From a checkpoint of a small transformer trained on Wikipedia: 4.37M parameters.
Each number is 128 + 24 x the weight over its row's rms, rounded and kept within 0 to 255. Layers, rows and columns count from 0. The size above them is the row's rms in percent of the matrix's.

# layer 3 MLP up, 768x192, rms 0.162, rows 348-364, columns 0-95
size [105 105  95  97 108  97  98  89  96 100 108 103 106 101  96  99 101]
[[169 133 147 159 119 156 132 120 132 113 113 114 128 102  92 116 115 114 124 101 117 123 133 161 108  98 125 165 108  78 102 187 133 107 162 137 158 154  94 133 128 111 172 121 116 118 109 138 145 126 125 176 152 145  84 118 120 196 116 136 114 125 199 143 115 151 124 127 160 120  88 144 160 162 105 148 148 132 134 173 128 123 123 105 113 117 122 134 175 133 140 134 130 147 113 148]
 [110 162 115 123 130 103 137 136 119 117 123  98 130 115 155 150 110  80 141 130 119 156 164 179 133 178 159 111  55 144 115  95 117 140 114 115 135 142 108 134 105 171  78 168 133  84 169  94 131 150 153 132 152 143  86 138 125 125 161  88  97 159  98 132 133 111 158 192  93 145  97 133 114  57 107 126 129 149 115 136 125 102 127 147 131 135 159 146 152 113 107  86 139 117 106 113]
 [142 139 100 165 121 115 124 113 162 134 114 154 196 110 106 135 129 163 108 102  98 126 143 132 128 125 139  99 150 125 110 164 126 126 115 105 130 128 164 137  93 124 140 109 156 105 109 109 165 156 142 135 141 107  93 165 160 166 110 123 168  65 123  86 125  93 103 145 141 166 141 144 131 174 143  93 148 148  95 137  99 177 117  93 134 146 145 141 109 115 105 130 144 157 182 114]
 [134  86 160 119 145 118 141 119  98 103 124  64 146 163 128 156 114 167 134  84 145 138 107 132  97 149 160 127  91 134 152 148 106 151 125 135 175  76 134 112 161 119 165 136 125 174  90 132 120  98 137 143 132 150 175 169 140 114 120  96 145 114 152 128 130  80 135  90 102 159 115  70 162 135 125 121 122  79 128 129 141 143 148 119 145  93 128 118 179 115  94 135 128 187 127 161]
 [140 138 144 121  93 154 149 132 153 134 117 123 159 136 138  94 125 146 120 135 140 117 125 142 160 102 113  84 111 132 160 158 143 135 143 123 133  93 121  85 114 109 136 105 189 140 110 170 143 136 152 135 153 144 134 113 144  98  87 112 114 135 161 137 112 134  85 147 109  95 102 136 140 104 106 106 173 109 108 164 120  61  96 120 123 115 152 132 130 112 130 144 165 165 111 151]
 [138  98 176 133 124 111 144 100 157 174  93 109  71 146 100 117 124 115 113 142 107 139 132 119 141 125 144 126 130 110 129 128 145 173  87 147 133 112 133 141 119 160 115 135 120 124 123 107 136 115  93 108 143 124 137 108 166 153 136 121 104  94  93 162 131 117 122 154 101 103 165 119 126 132 134 117 113 111 142 114 140 113 113 138 160 178  91 102 105 103 121  80 157 167 121 109]
 [160 159 131 156 140 135  68 113 161 125  85 174 181 111 135  87 118 132 107 121 134 159  90 161 126  74 125 125 110  96 132 107 156  98 147 135 100 128 144 174 116 107 136 126 118 123 178 126 135 146 162 156 102 104  85 111 103  92 150 138 153 111 135 119 101 111 130 162 134 133 154 173  93  96 151 140 123  94 137 140 125 118  86 126 104 145 150 141 139 126 113 134  98 174 129 147]
 [120 142 151 124 138 118 133 131 160 100 144 119 122  98 103 135 102 122  98 155 107 122 137 113 117 140 117 122 114 116 102 109 119 127  78 133 152 107 156 127 129 116 135 124 114 105  67 122 171 140  83 176 141 133 119 115 142 165 118 165 155 107 108 119 162 105 129 102 135 114 110 135 130 138 121 164  99 149 118  85 116 151 101 105 140 142 119  89 140  97 120 126 142 124  91 157]
 [131 142 107 197 138  62 107 128 114 124 167 134 127 121 132  99 145  97 137 145 139 135 126 132 165  95 149 125 119 122 105 125 142 172  81  95  93 176 136 143 120 130 158 158 178  76 130 110 133 134 131 134 187 142 160 157 148  90  96 145 133 105 152  92 132 156 127 139 138 146 128 122  97 125 164 140  95 117 130 134 123 117 132 135 137 113 136 110 134 103 110 145 109 104 145 122]
 [174 101 124 144 119 126 132 166 112 159 103 127 130 162 137 135 147 104 136 174 135 113 161 167 141 115 145 122  59  98 170  88 147 148 123 100 122 103  83 124 125 177 107 141 146 124 106 123 103 140  90 157 122 106 132 107 120 141 133 149 155 123  82  94 121 125 105 192 133 147 118  95 143 134 140 151 114 155 141 144 135 103 118 167 116 120 160 112 134 115 126 114 158 153 150 180]
 [188 146 117  77 114 142 117 112  61 144 113 123  97 151 110  87  92 116 113 144 101 147 139 164 116 119 133 126  97 113 165 141 115 139 101 109 128 152 154 120 110 130 138 157 162 128 119 121 128  96 120 123  96 149 106 125 165 197 107 130 178 138 168 122 138 140 121 134 115 124  95 138 156 108 144 163 127 150 120  98 124 156 145 119 114 164 111 117 112 128 148 165 142 168 106 142]
 [121 148 177 130  93 136 137 166 120 125 129 120 164  95 106 140 132 120 105 116 139 128  72 192 109 142 139 142 125 176 122 159 102  99 141 175 111 121 167 158 164 145 119  98 119 139 177 136 129 197 103 167 130 114 133 131 144 153 116 108 160 106 134 115 102 112 149 131 102 136 156 114 130 105 151 130 133 122 132 169 105 151  94 104 106 149 178 135  82 130 115 113 119 140  91 145]
 [155 110 144 152 127 161 143 139 117 106 139 122 152 120 142 122 137 121 112 150 130 130 149 120 162 144 159 123 140 158 190 105  84 114  85 129 123 118 146 149 109 127 115 128 153 152 169 134 100 104 110 174 157 134 131 143 131 105  77 154 139 148 143 109 184 135 120 124 143 110 135  98 141 132 140 121 116 100 142 160 123 109 128 134 124 124  83 113 141 114  99 134  91 177 118 134]
 [104 118 119 119 132 145  93 143  90 146 124 104 148 136 134 141 145 172 113 120 154 113 133 199 114  63 146 125 150 142 138 142 135 149 129 133 149 114 143 104  92 162 131 130  97 126 151 173 156 102 135  86 115 136  98 114 102 115 154 130 100  86  98 158 129 140 131 127 156 136 114 120 135  94 167 135 127 100 111 152 118  93  92 138 146 120 170 112 125 132 130 106 159 141  88 120]
 [125 147 151  86 138 157 169 113 141 132  98 114 119 127 138 120 134 114 127 127 135 104 113 160 113 141 118 134 129 106 119 143 115 152 149 111 153 117  73 102  92  98 135 156 125 132 139 129 102 113  63 119 156 153 175 172 112  99 138 114 127 123 111 152 156  74  86 164 171 120 105 111 162 103 135  92 142 130 138 144 140  89 137 158 158 106  89 174 120 132 152  94 130 144 148 133]
 [ 85 101 136 184 154 109 141 114 101  97 135 113  79 149 145  89 124 157 124 127 164 114 159 140 112 136 181 174  82 126 155 149 116 134 142 152 104 184 136 128 141 106 146 172 154 159 109 124 143 162  94 135 150 129  99 164 148  66  97 139 171 164 126 125 121 167 114 155  97 108 133 106 116 167 108 162 142  80 111 121 131 121 104  99 144 141 119 119  92 135 131 143 162 100 101 116]
 [170 129 135 147 182 152 132 121 139 138 142 100 122 149 132 158 141 173  98  79 125 135 132 169  84 109 120 121 133  77 153 118 117 127 149  95  87 137 127 148 165 147 163  81 118 110  94  95 137 136 112 168 112 143  89 138 122 124 106 117 158 142 153 135 135 137  94 106 141  73  78 104 176 101  87 125 140 133 119 143  95 176 170 132 145 125 127 132 118 104 110 111 104 120 115 127]]
# layer 3 MLP down (transposed), 768x192, rms 0.158, rows 348-363, columns 0-95
size [103  98  91 100 117  94  93  88 103  95 107  95 101  98  84 100]
[[162 103 139 109 108  98 129 118 126 126 118 102 119 106 128 107 129 127  95 112  98 111 142 156 160  79 150 131 140 120  68 111 116 133 138 113 135  94 137 122 123 114 156  92 141  72  89 149 165 156 118 138 158 108 105 100 111 154 161 151 150 132 134 108 127 103 153 104 156 135 168 149 146 119 159 131 131 129 139 144 123 152 152  89 157 142 128  92 157  85 156 142 115 145 122 100]
 [138  77 117 124 148 168 148 126 119 107 101 106  67 166 184  95 123 121 152 132 152 127 109 118 127 115 137 119  93 145  76 170 138 146 119 116 124 144 111 149 143 105 146 118  86 162 108 139  97 137 131  94  85 125 121 151 113 111 102 148  95 126 105 123 153 125 125 175 103  73 137 163 116 126 161 123 126 140 140 117 113 138 143 105 126 123 120 134 153 155 134  92  85 133 132 121]
 [138 122 144 126 102 134  76 140 140 162 149 137 129 144 105 140 148 113 122 123  77  86 150 178 115 131 175 136 122 146 124 103 164 178 105 188 142 144 146 106 137 173 153 136 144 127 116 117 112 113 143 124 132 104 134 123 139 167  97 141 133  94 124 157 168 124 162 137 123 122  54 122 110 117 125 110 103 131 104 114 134 140 126 151  92 109 132  81 135 126 134 137 108 121 163 121]
 [128 138 112 112 106 160 123 153 160 140 117 157 121 114 121 116 165  80 124 142 180 105 107 100 127  78 134 131 144 112 130 148 136 139 135 107 147  80 114 133 145 137 131 121 133 148  98 115 134 139 148 105 144 123 162 173 138 115 125 108 123 134 164 116 161 132 179 175 121 142 143 101 103 150 145 114 124 131 148 114 157 125 151 137 120 129 121 120 112 126 150 143  97  88 169 191]
 [136 113 141 165  82 123 131 157 132 122 124 113 127 154 122 114 110 142 108 151 135 138 111 142 154 157 144 161 114 119 151 159 129 146 153 137 122  94 123 155 127 164 110  86 144 154 125 126 105 134 135 134 122 146 163 152 119  90 142 125 113 133 164 138 196 118 152  82 151 154 120 152 115 110 168  48 120 142  87 107 138 116 117 114 156 126  97 128 186 151 150 115 161 164  99 118]
 [152 110 123 157 120 116 148 101 122 126 125 124 123 167 127 121 130 131 109 137 132 109 140 133  88 124  79 105 113 170 130 166 124 115 121 121 128 120 126  78 132  99  80 137 171 109 106 137 166  94 114 161 103 130 137 145 106 122  91 161 123 174  92 132 116 151 127 151 136 126 162 133  92 171 138 136 118 146 149 105 130 122 123 134 140 150  90 119 156 112  95 129 172  81 129 109]
 [ 65 124 165 138 117 164 170 154 137 138 146  96 116 150 142 169 105  90 120 110 106 121 163 128 118 131 133 130 105 140 108 158 115 134 116 185 145 123 129 134 153  98 138 118 121 138  96  80 162 146 121 157 105 161 154 125 117 147  91 116 116 150 134 109 137 120  88 164 113 140 127  87 172 120  96 124 124 111 112 114  99 101 107  89 123 148 128 109 118 150 117 137 129 133 123 145]
 [158 157  98 155 135 103 163 145  72  97 123  86 115 120 141 150 110 136 140 133 103  97 130 153 137 127 112 121 148 129 137 133 110 135  97  72 150 156 154 103 117 151 106 138 128 124 134 136 103 122 134 123 149 138 104 125 103 113 161 140 109 106 133 139 131 135 163 193  93 123 132 102 131 126 179 136 133  81 112 117 164 148 111  98 123 117  94 146 199 152 156 163 139 117 106 107]
 [126 138 132  64 123 100 106 110 133 121 136 146 105 116 158 126 153 113 129 122 149 167 171  96  98 138 131 162 130 149 165 112 137 135  88 128 113 143 158 127 147  70 125 142 159  82  85 144 130 149 133 142 168  95  88 103  98 142 156 115 156 133  71  81 146 105 176  40  84 127 132 138 120 141 125 109 119  89 117 180 133 115  97 102 147 115 125 113 103 119 117 113 121 115 117  89]
 [101 164 114 115 102 131 122 133 156 103 120 152 135 132 128 121 101 157 141 150 142 125 155 124 178 179 147 155 162 120 113 138 129 157 146 119 177 170 100 132 151 105 115 119 146 126 104 171 139  83 107 126 128 121 149 116 167 116 123 100 148 117 134 132 152 153 149 126 164 146 157 123 136 121 153  78  89 141 142 134  95 160 139 121 126 133 129 147 206 119 124 144  96 123  96 136]
 [126 127 128 134 126 125 128 122  95 124 116 137 138  85  97 148 148 169 132 132 126  87  78 128 134 121 186 131  97 135 137 112 162 148 142 133 169 157 149 154  99 162 166 129 118 104 122 125 152 121 128 140 120 175 117 142 134 148 122 109 130 142 136 149 134  90 132  93  93 146 113 137 120 123 119 114 109 133 148 104 106 186 128  97 128 156 141  90 154 161 109 127 120 116 154 136]
 [113 144  91  89 107 129 161 111 121 142  97 119 117 126 173 158 119 149 121 176 110 119 140  88 131 138 143 143 133 145 122 144 119 152 125 126  97 129 140 138 126 146 134 156 162 183  73 103 172 176  85 127 114 131 108 136 159 139  97 116 129 148 100  74 128 121 138  73 112 158 104 118 128 182 102 107 147 109 152 116 137  94 125 106 138 131  78 131 119 132 187 127 129 146  97 160]
 [130 136 107 115 104 106 109 128 165 122 125 117 107 149 142 145 154 120 102  57 134 131  93 171 138 131 121 143 135 132 149 117 145 184 104 101 119 133 147 139 143 102  98 103 133 138 148 156 113 110 159 113 129 102 135 128  81 119 130  96 137 135 136 179  84 164 206 155 116 117  65 116 126 140 137 122 168 133 128 170 162 124 139 135 136 146 139 122  78 134  82 102 138  94 132 153]
 [150 130 134  84 143 131 130 126 154 174 137 119  96 149 113 125 123 115 144 133  99 155 161 121 119 115  97  90 128 178 169 145 119  85 118 131 142 143 115 110 140 159 103 143 118 155 112 164 144 151 136 139 110 159 146 131 120 117 119 133 133 160 171 122 173 156 138 104 154 131  77 151 130  57 130 116 106 134 113 154 132 123 172 118 121 102 128 132 139  72 116 109 118  85 151 125]
 [108 114 167 125 159 156 106 130 212 148 122 144 114 139 129 130 137 137 155 108 132  97 119  98 105 181 154 111 136 169 125 121 102 123 103 150 134 154 111 138 131 121 136 124 140 114 139 141 117 123 140 145 183 132 130 135 129 155 114 167 139 131 132 127 120 114 119 139 144 185 147 119 152 124 101 130 136 143 162  90 133 147 161 139 146 136 140 131  34 122  99 118 118  94 120 121]
 [156 130 114 151 124 141 108 120 111 117 127 115 149 127 134 103 119 137 107 113 144 145 145 148  96 134 140 122 123 108 132 147 184 136  95 154  91  95 134 128 144 167 157 145 113 128 133  85 112 119 126 163  96 123 110 159 149 129 107  96 119  90 123 190 144 139 124 160 131 119 132 117  84 132 114 166 132  88 172 156 126 140  92 147 138  40 105 112 145  81  74 151 115  75  98  92]]